From a checkpoint of a small transformer trained on Wikipedia.
Size: 16 layers, 8 heads of 32 (1 for keys and values), MLP 512 GELU, vocabulary 1024.
Training: a variant of Adam for these matrices, 97M tokens, 5911 steps.
Each number is 200 + 40 x the weight over its row's rms, rounded and kept within 0 to 999. Layers, rows and columns count from 0. The size before them is the row's rms in percent of the matrix's.

# layer 10 attention query, 256x128, rms 0.139, rows 0-54, columns 0-127
074,243,177,199,289,210,207,134,251,237,196,170,199,239,178,218,206,209,269,200,199,173,131,166,264,160,224,249,192,209,282,238,162,180,141,244,181,335,196,180,188,238,193,231,207,203,225,203,139,141,206,185,216,166,174,205,133,167,217,220,137,195,158,206,221,164,169,166,213,276,180,194,237,251,210,219,201,183,140,247,218,178,232,179,277,206,228,166,303,197,219,220,212,145,276,196,182,187,194,165,241,181,191,218,123,219,213,185,231,130,141,256,154,180,193,179,242,243,213,220,194,220,184,111,139,119,164,212,180
073,258,221,201,206,204,152,162,303,211,194,177,289,183,211,236,219,195,212,140,108,174,239,254,167,186,230,241,235,254,200,265,180,275,182,217,207,242,168,231,205,207,248,264,207,183,181,141,158,185,184,221,181,220,251,93,228,122,224,169,218,235,240,159,185,209,228,207,183,261,238,153,195,175,207,190,133,269,203,209,152,241,148,96,142,156,208,212,180,222,209,218,195,218,255,175,209,152,194,218,289,163,248,190,171,150,190,164,145,125,215,171,202,238,217,194,208,234,221,256,198,163,164,191,211,193,244,280,187
071,75,167,187,196,141,225,183,159,230,214,181,248,194,205,164,164,259,247,199,196,171,180,196,177,170,96,226,195,233,274,221,165,194,219,148,218,166,150,226,233,251,154,125,250,251,229,203,192,139,188,231,187,217,132,176,131,174,291,164,188,142,209,130,156,221,216,188,192,198,267,238,201,197,225,205,246,152,240,176,170,230,213,194,206,175,239,192,233,202,244,174,186,272,220,166,267,196,176,202,221,222,165,184,165,274,128,126,144,170,186,188,106,216,194,170,201,188,155,193,211,214,232,221,281,224,131,213,242
074,93,187,194,254,104,200,193,163,206,241,173,172,170,183,143,213,192,192,227,206,151,142,220,234,223,152,194,209,279,235,187,94,202,190,126,259,232,197,206,232,263,168,198,171,263,157,241,176,196,224,213,175,177,197,206,209,222,222,226,167,232,146,224,222,196,202,218,213,182,196,191,236,161,168,224,266,151,250,214,187,221,126,194,163,164,274,291,213,233,206,168,230,256,158,117,188,178,134,182,199,237,220,130,155,211,172,174,191,102,167,179,198,193,129,158,201,118,245,184,187,185,230,282,242,196,214,236,227
084,209,181,240,183,256,165,139,126,229,185,198,250,240,188,165,200,199,244,242,234,208,214,177,209,212,257,205,154,232,224,189,191,125,227,162,156,198,154,273,137,159,154,162,162,237,147,232,169,122,216,265,193,150,193,262,221,243,173,161,188,268,197,169,206,149,176,222,97,160,224,244,182,288,193,185,238,263,177,202,203,232,140,201,258,219,215,175,248,146,181,179,145,221,187,233,173,177,203,143,170,234,94,168,238,255,130,147,195,176,204,183,167,139,218,299,242,204,189,149,185,178,193,197,220,186,229,232,234
097,169,189,294,212,119,164,214,206,173,204,242,163,195,210,184,241,205,201,157,209,252,192,213,234,125,173,206,217,241,271,219,196,210,155,175,228,205,231,256,283,199,221,206,190,156,155,211,211,202,209,145,155,245,187,160,175,196,228,196,147,237,260,158,220,187,212,225,267,245,230,129,238,107,210,165,228,136,235,223,209,184,166,222,187,146,268,260,190,227,191,215,237,263,240,277,139,193,182,193,288,221,192,195,127,166,190,219,209,165,103,195,214,218,172,192,154,220,206,238,277,128,188,259,170,223,262,160,272
122,167,211,214,213,235,179,157,216,217,192,185,194,206,182,164,163,123,209,224,256,202,206,188,176,201,158,146,228,251,140,223,156,167,189,231,220,177,207,259,242,119,249,235,173,253,176,261,161,108,216,168,187,167,209,229,214,215,190,218,104,244,193,221,199,229,289,236,261,190,263,146,155,155,184,196,196,258,171,154,157,145,210,165,116,221,214,211,151,223,218,259,244,162,262,149,154,186,231,253,156,202,216,136,254,154,221,226,243,252,200,119,163,190,252,250,240,138,193,190,188,208,126,252,200,124,208,176,204
125,272,218,321,205,212,212,192,212,157,202,174,158,245,251,229,156,163,166,172,204,168,215,273,221,190,157,156,193,181,237,248,215,180,142,207,111,222,150,215,144,183,201,206,278,216,217,214,199,250,189,182,108,185,202,228,200,182,178,155,186,236,179,209,261,181,261,226,138,158,183,228,235,250,166,198,251,282,174,182,253,230,207,212,196,284,164,206,248,168,184,257,255,252,219,231,199,229,252,173,211,229,161,226,165,244,128,151,212,125,155,195,201,165,142,221,249,226,161,198,263,270,157,163,258,195,219,142,214
060,241,199,211,239,204,200,84,188,189,165,212,173,215,237,156,209,163,275,275,172,222,258,195,224,227,228,240,256,217,219,190,156,174,203,203,150,180,117,181,176,214,149,135,178,201,193,146,174,180,103,266,275,201,128,252,191,190,148,135,172,188,166,210,147,258,242,181,197,170,258,232,171,248,218,190,226,262,248,157,177,250,233,260,259,195,157,197,192,193,199,261,82,209,157,232,217,204,211,196,120,187,138,206,234,263,219,164,180,232,246,162,197,237,253,205,214,223,219,192,169,150,193,196,175,191,168,166,239
076,223,186,241,173,180,191,198,214,194,205,217,138,212,217,231,211,138,241,226,268,229,203,182,184,214,265,146,127,156,226,177,235,138,231,222,143,221,247,258,76,109,233,199,153,192,171,196,246,231,216,231,206,203,220,249,248,186,151,193,241,258,190,209,227,103,188,212,167,167,144,237,203,238,144,209,222,215,180,198,309,225,164,226,198,232,154,179,142,184,115,214,154,197,195,223,145,183,211,111,160,174,183,167,214,217,159,163,178,226,198,228,308,117,230,253,223,187,194,237,191,193,237,176,171,247,211,202,242
059,201,217,189,291,261,182,158,250,267,116,220,244,240,205,223,218,159,193,292,202,272,181,274,212,216,281,129,173,226,199,151,208,187,162,149,226,249,223,279,238,274,201,161,179,198,172,188,182,155,217,217,207,155,198,229,182,300,156,177,177,210,250,186,189,166,166,204,132,166,228,200,132,217,238,147,218,228,205,232,191,222,92,142,193,223,253,238,195,153,178,203,135,202,179,199,200,202,180,168,205,221,175,171,259,195,208,196,212,189,247,254,156,178,168,292,255,149,219,226,169,159,168,223,168,217,242,247,210
089,238,237,200,203,145,184,201,162,149,121,202,170,192,200,226,166,256,170,151,169,181,216,217,194,211,194,255,160,159,169,212,286,221,186,223,203,250,161,169,203,244,199,221,99,201,242,142,230,244,198,190,177,243,163,195,194,212,191,246,184,211,209,236,224,211,205,226,227,180,147,105,212,157,191,174,204,179,207,201,218,224,239,238,194,202,198,161,173,260,251,333,220,138,222,196,259,244,184,154,218,181,285,201,177,192,275,260,227,159,237,218,305,212,241,178,160,186,141,302,167,211,237,159,183,210,161,227,102
079,269,247,182,226,199,207,181,194,179,224,186,143,259,210,177,189,205,194,170,221,165,167,228,218,227,190,206,212,175,96,134,196,238,137,192,214,256,162,145,161,250,247,279,169,208,226,201,134,226,170,148,153,151,214,170,149,204,208,252,229,160,128,228,188,187,104,281,209,179,85,164,207,174,194,255,190,170,180,176,229,180,223,179,237,248,220,225,178,194,212,248,220,145,183,156,238,239,238,238,166,211,237,222,235,153,252,221,198,211,239,273,302,156,248,163,224,231,247,194,158,258,252,210,203,250,170,202,134
099,185,185,111,198,263,118,223,151,193,168,230,221,222,150,185,221,233,167,171,143,197,238,131,171,156,247,228,175,116,133,220,265,252,275,192,156,179,168,149,193,136,174,246,169,195,142,292,203,235,258,238,192,188,141,197,165,167,187,215,149,273,202,150,222,195,180,118,169,202,225,181,186,225,160,176,257,275,195,158,162,171,177,166,211,162,112,163,256,227,186,221,191,170,212,176,257,234,198,217,158,215,158,226,248,193,254,221,231,130,234,233,223,155,195,194,180,202,165,118,205,167,211,171,201,193,132,182,202
135,179,218,252,143,194,219,184,239,172,165,193,125,179,183,220,152,222,206,189,185,208,198,221,163,168,182,228,123,190,115,204,243,208,190,220,182,145,257,168,267,224,245,205,229,185,235,164,229,190,203,216,125,250,189,201,200,206,260,175,233,216,262,295,250,240,245,167,186,174,218,177,182,149,181,179,169,164,204,174,196,244,265,254,254,181,180,226,152,251,203,287,287,165,214,212,213,197,178,195,330,170,320,230,181,154,185,212,216,180,143,190,171,195,234,163,175,137,129,214,194,254,218,155,175,159,153,205,142
125,276,243,244,217,210,178,172,238,147,165,211,222,139,197,140,265,183,157,204,198,175,169,219,284,237,243,179,191,173,166,174,148,319,215,204,132,179,154,216,216,200,148,183,179,304,160,226,201,194,202,208,170,209,280,193,192,230,191,196,168,181,179,201,226,235,201,246,167,161,138,216,169,199,186,307,185,254,204,168,163,154,115,173,214,206,245,241,154,249,235,235,240,232,225,151,169,155,161,213,168,103,242,196,174,195,200,148,130,197,178,217,246,147,169,176,248,199,231,190,200,214,251,154,201,248,254,261,161
119,191,162,152,183,141,101,223,202,254,228,198,200,230,244,182,242,216,204,171,125,190,234,215,131,248,171,238,142,222,207,193,229,207,168,131,194,229,185,175,175,219,128,191,210,169,173,291,106,225,218,225,184,248,234,182,149,177,214,192,146,165,180,222,177,165,198,190,161,197,166,194,142,225,187,216,112,126,210,209,182,152,176,211,303,234,167,153,228,149,199,216,171,269,100,243,155,170,193,247,217,253,238,215,174,158,157,248,204,195,202,206,233,197,185,103,127,216,200,202,239,122,227,244,228,230,173,160,215
110,239,195,186,259,286,240,220,204,135,160,208,218,236,160,227,188,229,149,204,186,164,173,197,171,197,169,304,205,164,226,269,232,190,191,237,207,262,210,210,178,242,201,180,244,165,185,163,220,239,177,178,214,230,173,252,226,131,116,198,226,187,157,196,177,168,293,113,212,184,168,259,253,222,179,189,152,273,207,174,210,240,245,164,176,221,213,232,228,121,292,196,178,234,219,217,249,205,230,179,195,216,209,196,212,211,257,180,209,243,203,234,197,169,125,321,231,242,146,224,143,273,174,127,167,180,199,170,254
133,178,233,202,241,291,182,166,193,188,182,197,250,169,184,178,202,259,193,226,141,169,163,192,210,302,183,163,163,230,226,234,186,219,227,126,214,230,139,218,249,197,126,193,238,249,171,232,175,146,163,228,225,203,169,214,207,283,215,205,124,165,256,180,193,299,242,213,137,203,235,196,199,236,290,190,189,141,230,215,127,197,250,171,207,223,211,101,226,184,232,171,233,184,220,115,144,125,189,212,208,228,174,194,159,197,254,216,256,150,213,179,127,219,254,242,222,191,169,212,180,215,176,161,284,178,221,247,168
120,202,214,247,200,211,198,139,132,218,243,208,169,158,154,208,176,187,255,172,147,209,188,180,152,205,197,211,166,257,199,152,170,121,283,262,129,255,175,173,192,190,246,228,196,216,204,99,219,179,156,171,214,162,198,160,265,172,192,122,250,220,123,198,170,159,147,204,149,227,310,157,202,217,120,222,183,109,221,186,230,202,143,262,166,214,260,246,207,184,165,211,265,220,198,143,164,204,209,243,219,143,159,143,200,249,192,194,257,134,228,204,187,276,193,238,214,191,192,174,207,198,191,222,250,197,147,207,166
115,225,269,209,257,233,187,120,252,236,155,213,235,189,287,204,239,171,175,192,263,194,158,249,226,232,207,202,232,222,154,235,140,213,149,258,207,188,188,251,204,230,166,219,224,226,170,186,161,177,162,208,195,137,280,177,206,197,181,209,166,154,224,169,180,170,293,152,189,211,238,284,165,214,170,242,135,177,216,139,107,191,150,174,168,155,173,279,178,209,208,233,203,208,195,122,156,160,213,204,222,177,266,115,175,210,266,198,255,247,231,195,207,245,137,235,230,180,208,278,150,181,118,197,205,229,192,155,185
115,155,150,169,283,151,271,190,162,178,179,234,207,196,221,237,218,256,217,174,255,123,177,137,205,209,251,207,202,162,169,256,182,212,249,221,221,176,146,182,278,204,173,172,171,233,149,168,215,210,187,223,239,211,201,251,224,182,115,213,198,183,173,89,172,169,134,177,199,202,239,180,238,270,229,185,308,177,158,176,129,212,202,230,170,129,200,251,142,226,174,154,171,162,223,106,191,193,206,137,219,183,179,214,167,226,262,219,268,188,151,137,174,197,166,273,227,203,171,166,116,190,176,181,184,179,209,170,195
120,198,185,165,178,182,235,209,178,210,194,191,152,179,157,169,236,282,165,172,198,209,227,129,172,152,267,254,213,277,274,255,230,262,182,159,182,205,219,190,273,139,231,242,220,164,211,195,82,179,228,180,192,223,255,225,200,205,205,147,284,215,213,213,169,249,167,196,262,191,145,227,199,210,176,222,172,209,145,234,187,321,172,203,163,234,256,228,192,201,183,214,228,78,183,219,211,211,199,261,189,168,211,166,220,177,183,201,242,238,196,162,147,177,202,128,181,207,152,246,214,259,184,295,226,239,217,155,149
130,189,249,177,183,144,191,219,187,166,190,243,116,239,223,203,273,275,239,134,246,235,218,166,192,174,121,168,125,197,192,200,191,274,210,183,272,165,226,160,121,254,158,197,219,226,208,178,139,252,225,164,201,235,181,201,243,192,167,179,186,272,197,257,126,206,190,210,148,169,182,205,199,243,167,258,178,234,159,149,218,182,212,234,179,219,205,197,238,156,113,219,200,158,250,226,149,167,271,177,193,131,155,170,171,201,201,207,236,308,262,212,258,179,237,207,152,136,226,253,184,218,209,132,202,208,147,172,170
115,250,252,187,175,166,190,211,193,218,195,133,210,186,307,211,206,194,222,220,232,195,177,202,217,207,216,149,196,183,218,153,219,198,222,217,268,195,226,228,186,197,221,211,270,168,243,182,246,206,149,252,150,221,286,224,170,227,212,250,267,92,292,242,210,187,236,177,204,236,117,230,233,157,252,201,206,133,211,212,212,193,215,132,207,250,166,166,220,256,155,172,164,157,159,278,203,236,222,204,205,196,219,176,204,257,105,135,194,166,232,230,180,183,226,116,141,151,238,226,275,181,200,150,183,226,228,170,110
110,167,273,157,215,220,223,198,231,307,201,180,263,247,211,248,191,83,152,141,211,215,162,199,164,258,219,179,233,209,197,148,216,189,205,173,168,167,194,170,157,146,213,242,239,212,231,178,222,193,203,216,168,186,225,209,152,209,227,223,183,188,232,283,205,230,201,195,218,186,219,177,221,148,143,239,238,187,180,232,148,90,215,192,170,312,116,241,235,187,225,263,193,150,230,154,157,203,246,218,209,287,219,208,194,251,237,229,182,175,225,214,252,244,261,195,231,192,146,210,192,146,212,242,204,320,207,167,183
129,135,179,238,188,203,226,153,173,223,154,186,197,201,136,129,223,226,161,216,240,185,193,172,160,150,213,186,210,212,204,208,171,161,218,199,199,207,234,224,155,142,125,216,156,195,133,144,212,135,145,279,227,245,169,314,259,238,184,177,181,262,164,262,211,209,221,218,187,210,226,175,201,223,101,232,246,184,213,209,221,176,187,213,229,265,211,166,183,197,256,168,129,210,138,268,129,130,219,132,166,221,271,251,190,222,129,163,196,210,139,154,213,132,220,253,225,164,200,146,162,224,232,217,219,162,170,153,236
120,246,181,162,128,212,208,214,218,240,176,205,205,200,226,205,193,230,183,132,195,162,267,255,96,139,210,166,238,109,164,223,257,175,143,206,163,226,172,157,199,218,186,220,150,164,208,243,192,243,166,219,187,165,251,241,189,218,223,219,233,176,191,102,214,156,167,228,174,192,246,214,213,275,179,163,182,175,167,163,198,220,177,162,225,214,176,191,172,166,247,223,242,209,74,253,253,244,209,232,198,204,284,238,167,127,176,246,236,208,231,181,220,219,220,97,214,211,174,140,272,226,172,241,251,176,138,150,155
116,230,186,257,118,233,214,250,212,167,182,222,201,208,188,204,191,263,227,214,225,205,201,271,253,201,141,254,248,171,208,254,234,140,135,226,259,240,187,235,172,317,203,155,150,154,219,203,240,185,168,157,226,167,225,235,279,234,240,220,180,145,267,183,121,169,212,244,222,150,202,182,254,132,222,173,160,184,286,267,227,161,235,129,222,250,225,125,213,156,203,184,232,213,172,284,219,206,263,209,235,200,226,189,181,159,147,225,225,246,230,188,190,204,258,188,198,202,201,247,256,230,146,208,179,205,217,267,210
125,178,247,213,193,227,183,259,227,215,203,197,155,200,225,233,171,195,166,180,252,188,183,191,232,198,195,185,261,174,194,244,211,164,249,147,248,162,261,250,107,164,182,221,160,176,158,256,139,177,209,173,265,262,211,125,183,211,220,146,176,144,204,215,115,220,187,276,137,191,248,138,261,242,194,104,110,244,181,241,199,212,159,204,271,248,159,235,228,224,188,215,216,175,214,214,284,170,202,189,193,178,175,203,193,179,161,156,162,170,252,223,154,155,142,253,240,255,178,167,197,183,253,262,209,277,205,218,265
117,216,157,167,182,232,193,252,215,156,187,148,191,128,115,201,120,135,152,205,204,189,187,204,166,203,217,178,244,187,243,214,229,180,158,196,201,219,203,189,134,199,169,170,256,184,180,169,234,193,165,207,292,178,175,180,218,269,217,194,264,100,132,222,166,225,190,203,205,240,263,184,182,284,262,191,129,169,247,153,249,216,139,264,210,147,236,196,122,201,243,221,166,253,169,214,236,179,179,173,127,180,196,294,190,200,208,220,169,194,247,211,191,287,194,173,222,184,232,253,212,208,323,195,218,177,175,213,190
113,195,153,160,235,126,178,276,242,203,207,107,166,191,189,249,126,177,224,208,169,183,170,219,149,226,157,242,140,181,227,255,240,184,229,109,195,196,194,167,182,215,264,178,272,152,218,251,145,260,204,222,228,210,181,198,138,135,170,224,212,185,171,148,170,169,209,161,243,157,191,170,185,302,264,202,186,238,111,127,231,177,256,206,190,228,190,160,195,239,218,198,144,250,146,248,202,211,189,150,152,218,197,218,211,218,121,208,260,151,186,143,137,242,149,208,247,179,124,203,159,236,222,188,210,196,210,220,221
080,196,200,174,164,247,180,206,221,166,244,180,206,138,192,160,223,185,92,113,200,215,159,184,209,152,224,198,246,192,174,219,190,247,149,182,129,195,209,114,247,194,206,156,190,210,197,215,187,181,229,214,199,200,223,172,196,267,279,215,199,180,225,218,216,191,226,135,297,140,186,202,210,170,167,192,130,144,197,236,190,171,259,236,202,145,143,185,215,228,300,227,291,290,155,182,219,164,141,263,270,217,207,233,176,125,174,222,198,205,208,236,206,174,259,169,210,195,201,140,224,217,200,82,191,154,216,180,165
096,230,192,174,177,230,232,236,191,230,259,172,196,132,157,128,213,264,203,220,182,259,197,184,205,172,199,121,195,125,219,129,204,212,170,177,243,187,192,185,200,223,181,248,225,197,258,172,280,170,227,224,125,154,239,212,238,223,219,262,204,228,155,228,227,146,171,160,201,148,230,205,201,195,211,261,251,138,265,219,183,183,208,209,237,221,218,207,161,247,225,93,280,209,170,235,227,219,185,267,176,171,161,245,187,184,135,207,180,249,152,238,174,113,188,130,232,189,236,210,282,221,283,161,178,135,217,176,131
096,237,199,184,100,213,222,227,159,204,209,212,226,153,173,232,211,162,158,154,137,151,148,225,98,211,159,185,204,150,194,210,242,184,231,199,202,233,268,140,149,237,270,206,223,158,205,259,194,279,246,220,168,243,248,221,220,246,245,223,238,156,272,171,98,235,271,204,219,137,168,212,230,194,161,197,138,188,208,222,206,239,304,200,210,210,189,62,224,167,211,195,254,234,172,217,163,220,230,225,224,198,242,204,169,177,177,240,195,181,203,166,185,221,230,126,201,233,160,189,225,249,140,166,246,201,175,189,217
074,291,226,218,169,227,210,252,111,171,251,196,244,96,193,199,208,182,145,219,217,136,131,222,143,245,169,192,157,211,160,201,229,185,183,226,203,241,180,119,211,234,235,221,159,204,224,166,196,249,266,178,160,236,329,220,181,272,189,246,268,150,160,128,170,214,180,243,194,197,146,214,208,146,192,176,193,199,224,225,224,254,288,207,218,176,220,187,190,203,270,232,262,215,183,160,232,247,130,223,246,192,212,169,192,169,190,220,242,153,186,195,225,278,206,202,212,182,194,220,229,270,188,115,195,200,201,244,164
075,187,182,170,308,219,183,214,177,209,153,178,166,247,225,156,200,181,167,158,200,243,250,143,228,199,291,249,167,236,240,135,250,190,243,133,217,173,162,204,194,248,123,195,137,217,193,161,255,177,241,220,177,216,139,136,171,280,293,238,237,208,245,244,233,151,190,169,142,146,185,245,257,173,198,249,291,180,175,259,183,122,142,181,226,147,173,167,244,205,203,189,257,219,236,229,175,216,191,231,200,196,204,178,178,241,161,203,177,125,216,245,225,180,259,195,192,171,244,240,225,225,229,167,242,179,219,195,138
089,201,198,303,164,148,153,227,200,228,239,234,177,228,221,235,207,259,205,145,212,266,201,231,201,170,150,219,206,214,260,233,240,180,137,166,225,218,196,246,223,206,232,211,213,141,187,203,162,218,223,174,156,250,216,175,173,209,224,190,171,214,253,167,195,227,196,277,224,229,245,124,228,174,223,108,167,137,187,212,229,223,192,250,216,154,282,265,200,176,176,216,213,296,172,314,158,229,163,166,280,225,162,213,135,121,156,253,175,146,129,216,198,226,175,217,169,184,177,215,261,156,220,223,159,235,231,179,262
114,164,213,218,206,248,199,152,211,199,177,185,199,198,194,157,172,170,226,235,263,213,193,228,169,195,164,169,221,232,155,216,184,186,208,202,228,176,228,281,236,126,233,251,164,277,192,254,151,112,223,167,181,189,190,240,216,242,211,182,110,242,196,226,192,223,257,227,225,193,251,153,159,188,185,188,202,276,188,161,174,167,170,145,117,178,210,194,136,192,221,234,240,168,217,148,157,151,242,244,127,198,205,108,271,148,243,198,222,258,205,109,161,193,230,269,257,127,199,194,154,216,133,260,221,113,215,175,219
113,262,205,307,249,205,201,174,196,175,194,194,169,250,240,230,166,147,173,172,181,142,200,226,232,210,160,135,193,215,218,232,204,179,149,211,120,221,155,231,155,193,211,224,284,216,211,184,197,223,195,197,133,169,169,211,180,183,162,149,194,251,152,217,306,200,254,235,149,173,195,248,214,270,173,213,235,269,155,186,237,227,195,231,178,298,184,220,252,209,167,243,252,243,274,207,195,240,240,179,208,228,181,215,166,256,138,151,217,92,161,193,187,177,148,221,226,227,187,222,254,265,137,160,260,176,220,145,221
104,228,262,202,213,235,168,212,190,157,183,236,138,234,231,191,160,240,224,206,161,247,269,201,173,248,277,180,137,90,171,235,305,236,215,199,169,148,166,238,201,246,196,158,281,239,224,210,231,222,129,218,151,259,232,216,149,223,148,154,196,255,227,226,248,282,236,256,213,157,207,192,203,251,200,179,208,197,264,211,129,166,238,241,148,143,188,244,138,196,147,173,266,201,163,173,218,246,200,248,198,153,266,252,185,180,241,197,202,128,203,177,199,147,206,192,220,185,147,222,221,205,202,210,213,198,154,202,135
086,110,211,209,320,163,161,134,174,165,202,176,168,200,239,195,207,176,217,263,203,271,285,185,279,200,209,222,197,297,236,176,174,259,232,132,209,124,184,214,231,211,133,191,209,217,204,156,198,203,189,207,260,191,100,188,175,178,187,172,168,262,203,232,244,210,165,169,177,220,237,185,263,211,217,223,273,224,172,224,167,123,134,216,226,183,224,215,214,242,145,207,163,172,246,233,164,150,224,204,181,251,157,218,221,265,212,248,211,179,220,234,215,188,259,251,158,156,181,239,180,200,220,265,148,226,277,209,218
064,234,203,253,203,177,183,233,161,144,173,232,189,232,136,252,182,195,184,184,234,247,211,148,208,191,249,201,103,148,154,199,278,186,150,217,234,202,149,218,251,143,186,179,141,220,231,147,203,201,225,159,145,210,223,141,218,229,176,227,201,219,240,148,228,150,180,202,224,158,206,146,133,168,217,228,253,248,213,230,177,150,206,229,167,251,237,176,23,235,280,199,243,265,252,177,157,243,200,185,248,207,189,157,201,189,202,177,233,199,165,180,238,171,190,281,239,197,178,247,233,241,195,146,227,156,206,254,157
065,182,194,224,131,268,203,220,159,164,224,270,236,307,196,246,188,186,213,110,176,184,140,223,198,215,171,156,222,160,165,176,163,225,295,201,265,230,181,156,178,131,174,201,207,189,183,217,129,210,173,171,184,117,235,144,217,134,188,219,167,177,184,202,224,175,229,270,202,230,106,203,159,166,181,164,211,193,188,188,244,162,181,188,245,231,173,225,229,194,138,230,269,160,190,177,115,276,246,238,195,175,182,228,201,142,241,260,197,189,192,251,256,168,197,252,226,187,194,201,225,150,234,167,251,276,193,277,181
074,204,222,170,191,182,155,166,216,213,236,152,176,243,185,147,180,149,228,263,252,179,239,170,268,205,216,174,256,262,186,132,184,215,172,155,163,216,148,194,203,193,150,199,210,274,236,196,148,153,264,185,214,108,248,193,179,165,132,170,168,226,122,206,183,151,181,151,143,180,156,192,173,273,234,240,169,248,246,214,206,192,223,190,205,268,187,230,232,170,232,196,172,170,181,217,248,173,211,236,168,277,123,204,177,269,178,141,190,148,186,252,215,163,205,285,290,165,274,212,145,194,226,263,171,216,219,250,152
109,170,163,132,214,226,144,253,203,152,192,192,183,245,180,220,206,209,153,126,137,201,217,132,174,125,233,241,211,133,149,215,227,269,243,189,201,159,220,109,206,167,172,264,213,149,180,258,215,263,232,214,179,207,98,151,139,178,210,252,177,250,202,210,251,178,130,142,215,192,163,200,225,174,156,195,224,162,181,162,202,147,181,188,223,155,133,184,234,275,161,248,220,178,247,199,231,256,207,233,209,190,197,248,234,155,265,228,244,158,212,270,253,184,260,135,176,240,187,168,209,188,236,171,150,191,142,168,179
112,215,234,248,135,209,230,201,263,215,161,166,136,181,162,215,142,240,235,209,191,219,227,227,169,159,184,219,117,180,136,198,254,194,203,216,183,154,228,202,257,222,257,204,242,208,245,178,233,154,218,218,99,252,188,222,166,177,240,160,222,237,246,294,216,237,253,174,180,203,264,144,167,174,209,152,165,201,253,189,198,257,251,220,265,155,176,212,162,230,177,272,259,174,149,211,261,173,180,167,287,175,309,236,187,157,202,189,183,184,153,188,154,162,190,202,183,141,140,201,169,250,192,151,159,154,169,251,161
111,267,224,235,221,203,181,214,270,178,144,221,247,147,177,147,272,190,167,210,215,175,157,198,289,228,246,170,185,183,179,196,153,312,204,203,136,186,141,209,188,180,164,184,202,294,155,212,196,178,187,182,181,198,274,204,183,223,158,173,157,205,157,202,221,232,223,220,161,175,156,223,169,191,189,288,167,270,201,172,147,170,119,149,220,212,231,252,160,222,206,241,255,208,241,157,192,128,154,201,153,81,245,193,178,200,215,138,143,195,173,199,238,146,182,168,242,185,214,186,209,203,241,147,198,238,280,260,188
111,193,192,151,209,156,90,189,185,252,250,199,208,238,210,167,236,241,238,214,161,214,235,210,164,254,159,254,147,217,228,175,227,204,168,119,214,217,186,228,183,194,125,179,195,208,185,260,109,188,233,237,155,256,222,183,147,188,216,159,123,169,175,185,191,175,197,220,125,181,188,150,143,225,177,252,142,189,243,236,163,154,179,210,294,225,199,180,216,145,200,195,187,246,88,226,117,162,170,241,166,247,217,175,191,192,140,211,158,175,191,174,183,179,137,148,166,209,223,153,218,121,253,224,280,229,160,179,218
109,229,192,179,274,264,257,243,197,133,160,196,167,216,197,273,185,222,130,151,151,179,184,193,178,204,164,298,202,133,190,264,222,186,192,237,233,246,238,167,184,284,200,182,267,127,183,170,214,255,168,179,208,225,171,216,222,152,134,230,235,185,165,228,188,176,240,98,237,184,126,278,229,206,172,180,157,207,209,180,228,209,259,179,202,220,169,207,245,182,280,203,189,232,218,198,253,219,243,185,234,208,262,220,236,201,235,200,230,256,226,243,235,168,143,242,208,250,132,249,151,282,188,140,176,186,196,153,230
120,173,244,204,241,271,201,164,186,177,182,205,216,181,178,184,202,250,183,214,130,178,163,210,198,289,175,183,170,200,216,250,213,224,238,113,236,231,151,228,230,181,136,182,225,243,184,232,152,144,129,219,199,200,158,221,210,305,238,218,121,149,270,199,187,287,220,236,136,189,225,200,201,222,279,201,212,142,214,234,132,192,242,173,204,227,217,77,209,169,229,203,245,198,200,119,152,119,222,221,198,217,206,187,197,207,270,206,239,175,218,158,137,216,230,198,218,176,160,239,172,231,180,176,309,206,192,230,169
110,202,192,236,183,216,202,135,118,215,251,225,176,187,147,224,166,159,241,149,156,208,182,175,155,212,191,203,144,265,169,152,198,123,277,260,123,262,184,158,199,202,237,207,167,202,207,148,223,196,158,183,214,161,207,162,267,162,192,156,239,194,131,210,177,166,141,227,171,234,300,161,203,247,125,183,167,92,197,168,228,216,176,264,141,215,260,246,204,198,173,191,260,235,191,167,161,217,193,234,241,140,128,145,173,239,184,216,244,141,237,221,183,287,228,240,228,211,195,193,211,179,155,206,215,217,142,210,163
101,209,268,222,229,267,209,145,267,239,135,187,232,212,291,194,223,193,194,200,258,201,168,262,217,178,217,204,238,198,172,243,180,194,137,245,191,185,160,247,189,235,169,219,232,228,179,192,195,158,168,201,174,117,291,201,202,190,189,194,175,203,217,205,172,164,275,145,189,230,240,258,134,220,188,219,138,191,240,152,128,201,121,154,182,118,154,275,178,172,214,225,195,196,147,144,160,153,214,198,209,183,248,114,205,193,276,176,249,239,228,203,205,236,121,234,229,168,220,287,141,183,135,216,199,247,222,173,205
124,153,202,210,264,147,266,175,163,181,147,245,187,190,233,232,220,240,237,177,251,136,147,157,222,220,254,211,209,151,159,274,154,217,258,239,235,195,167,227,271,192,163,172,187,257,160,189,213,211,150,236,220,231,206,280,240,203,117,214,196,181,198,126,177,178,131,212,190,228,237,186,223,261,227,182,312,166,148,219,133,213,199,235,179,138,196,237,138,232,176,151,168,186,229,110,187,149,222,134,215,173,206,211,213,257,245,195,258,218,140,125,182,186,155,259,223,212,169,180,133,180,169,204,226,183,215,162,195
111,220,203,157,171,205,233,249,186,222,191,180,163,191,142,170,237,278,152,197,210,211,233,132,167,168,278,236,206,265,287,236,240,242,160,172,159,188,193,176,237,181,242,253,244,175,200,209,103,198,238,203,204,227,271,244,180,217,187,142,284,234,202,209,165,249,211,192,280,228,177,231,215,206,192,208,175,238,166,233,188,336,144,205,199,252,248,221,227,199,187,221,198,69,208,223,221,243,190,269,193,180,201,188,237,180,198,186,248,229,216,188,138,198,173,174,185,169,146,250,218,257,183,273,175,221,248,163,156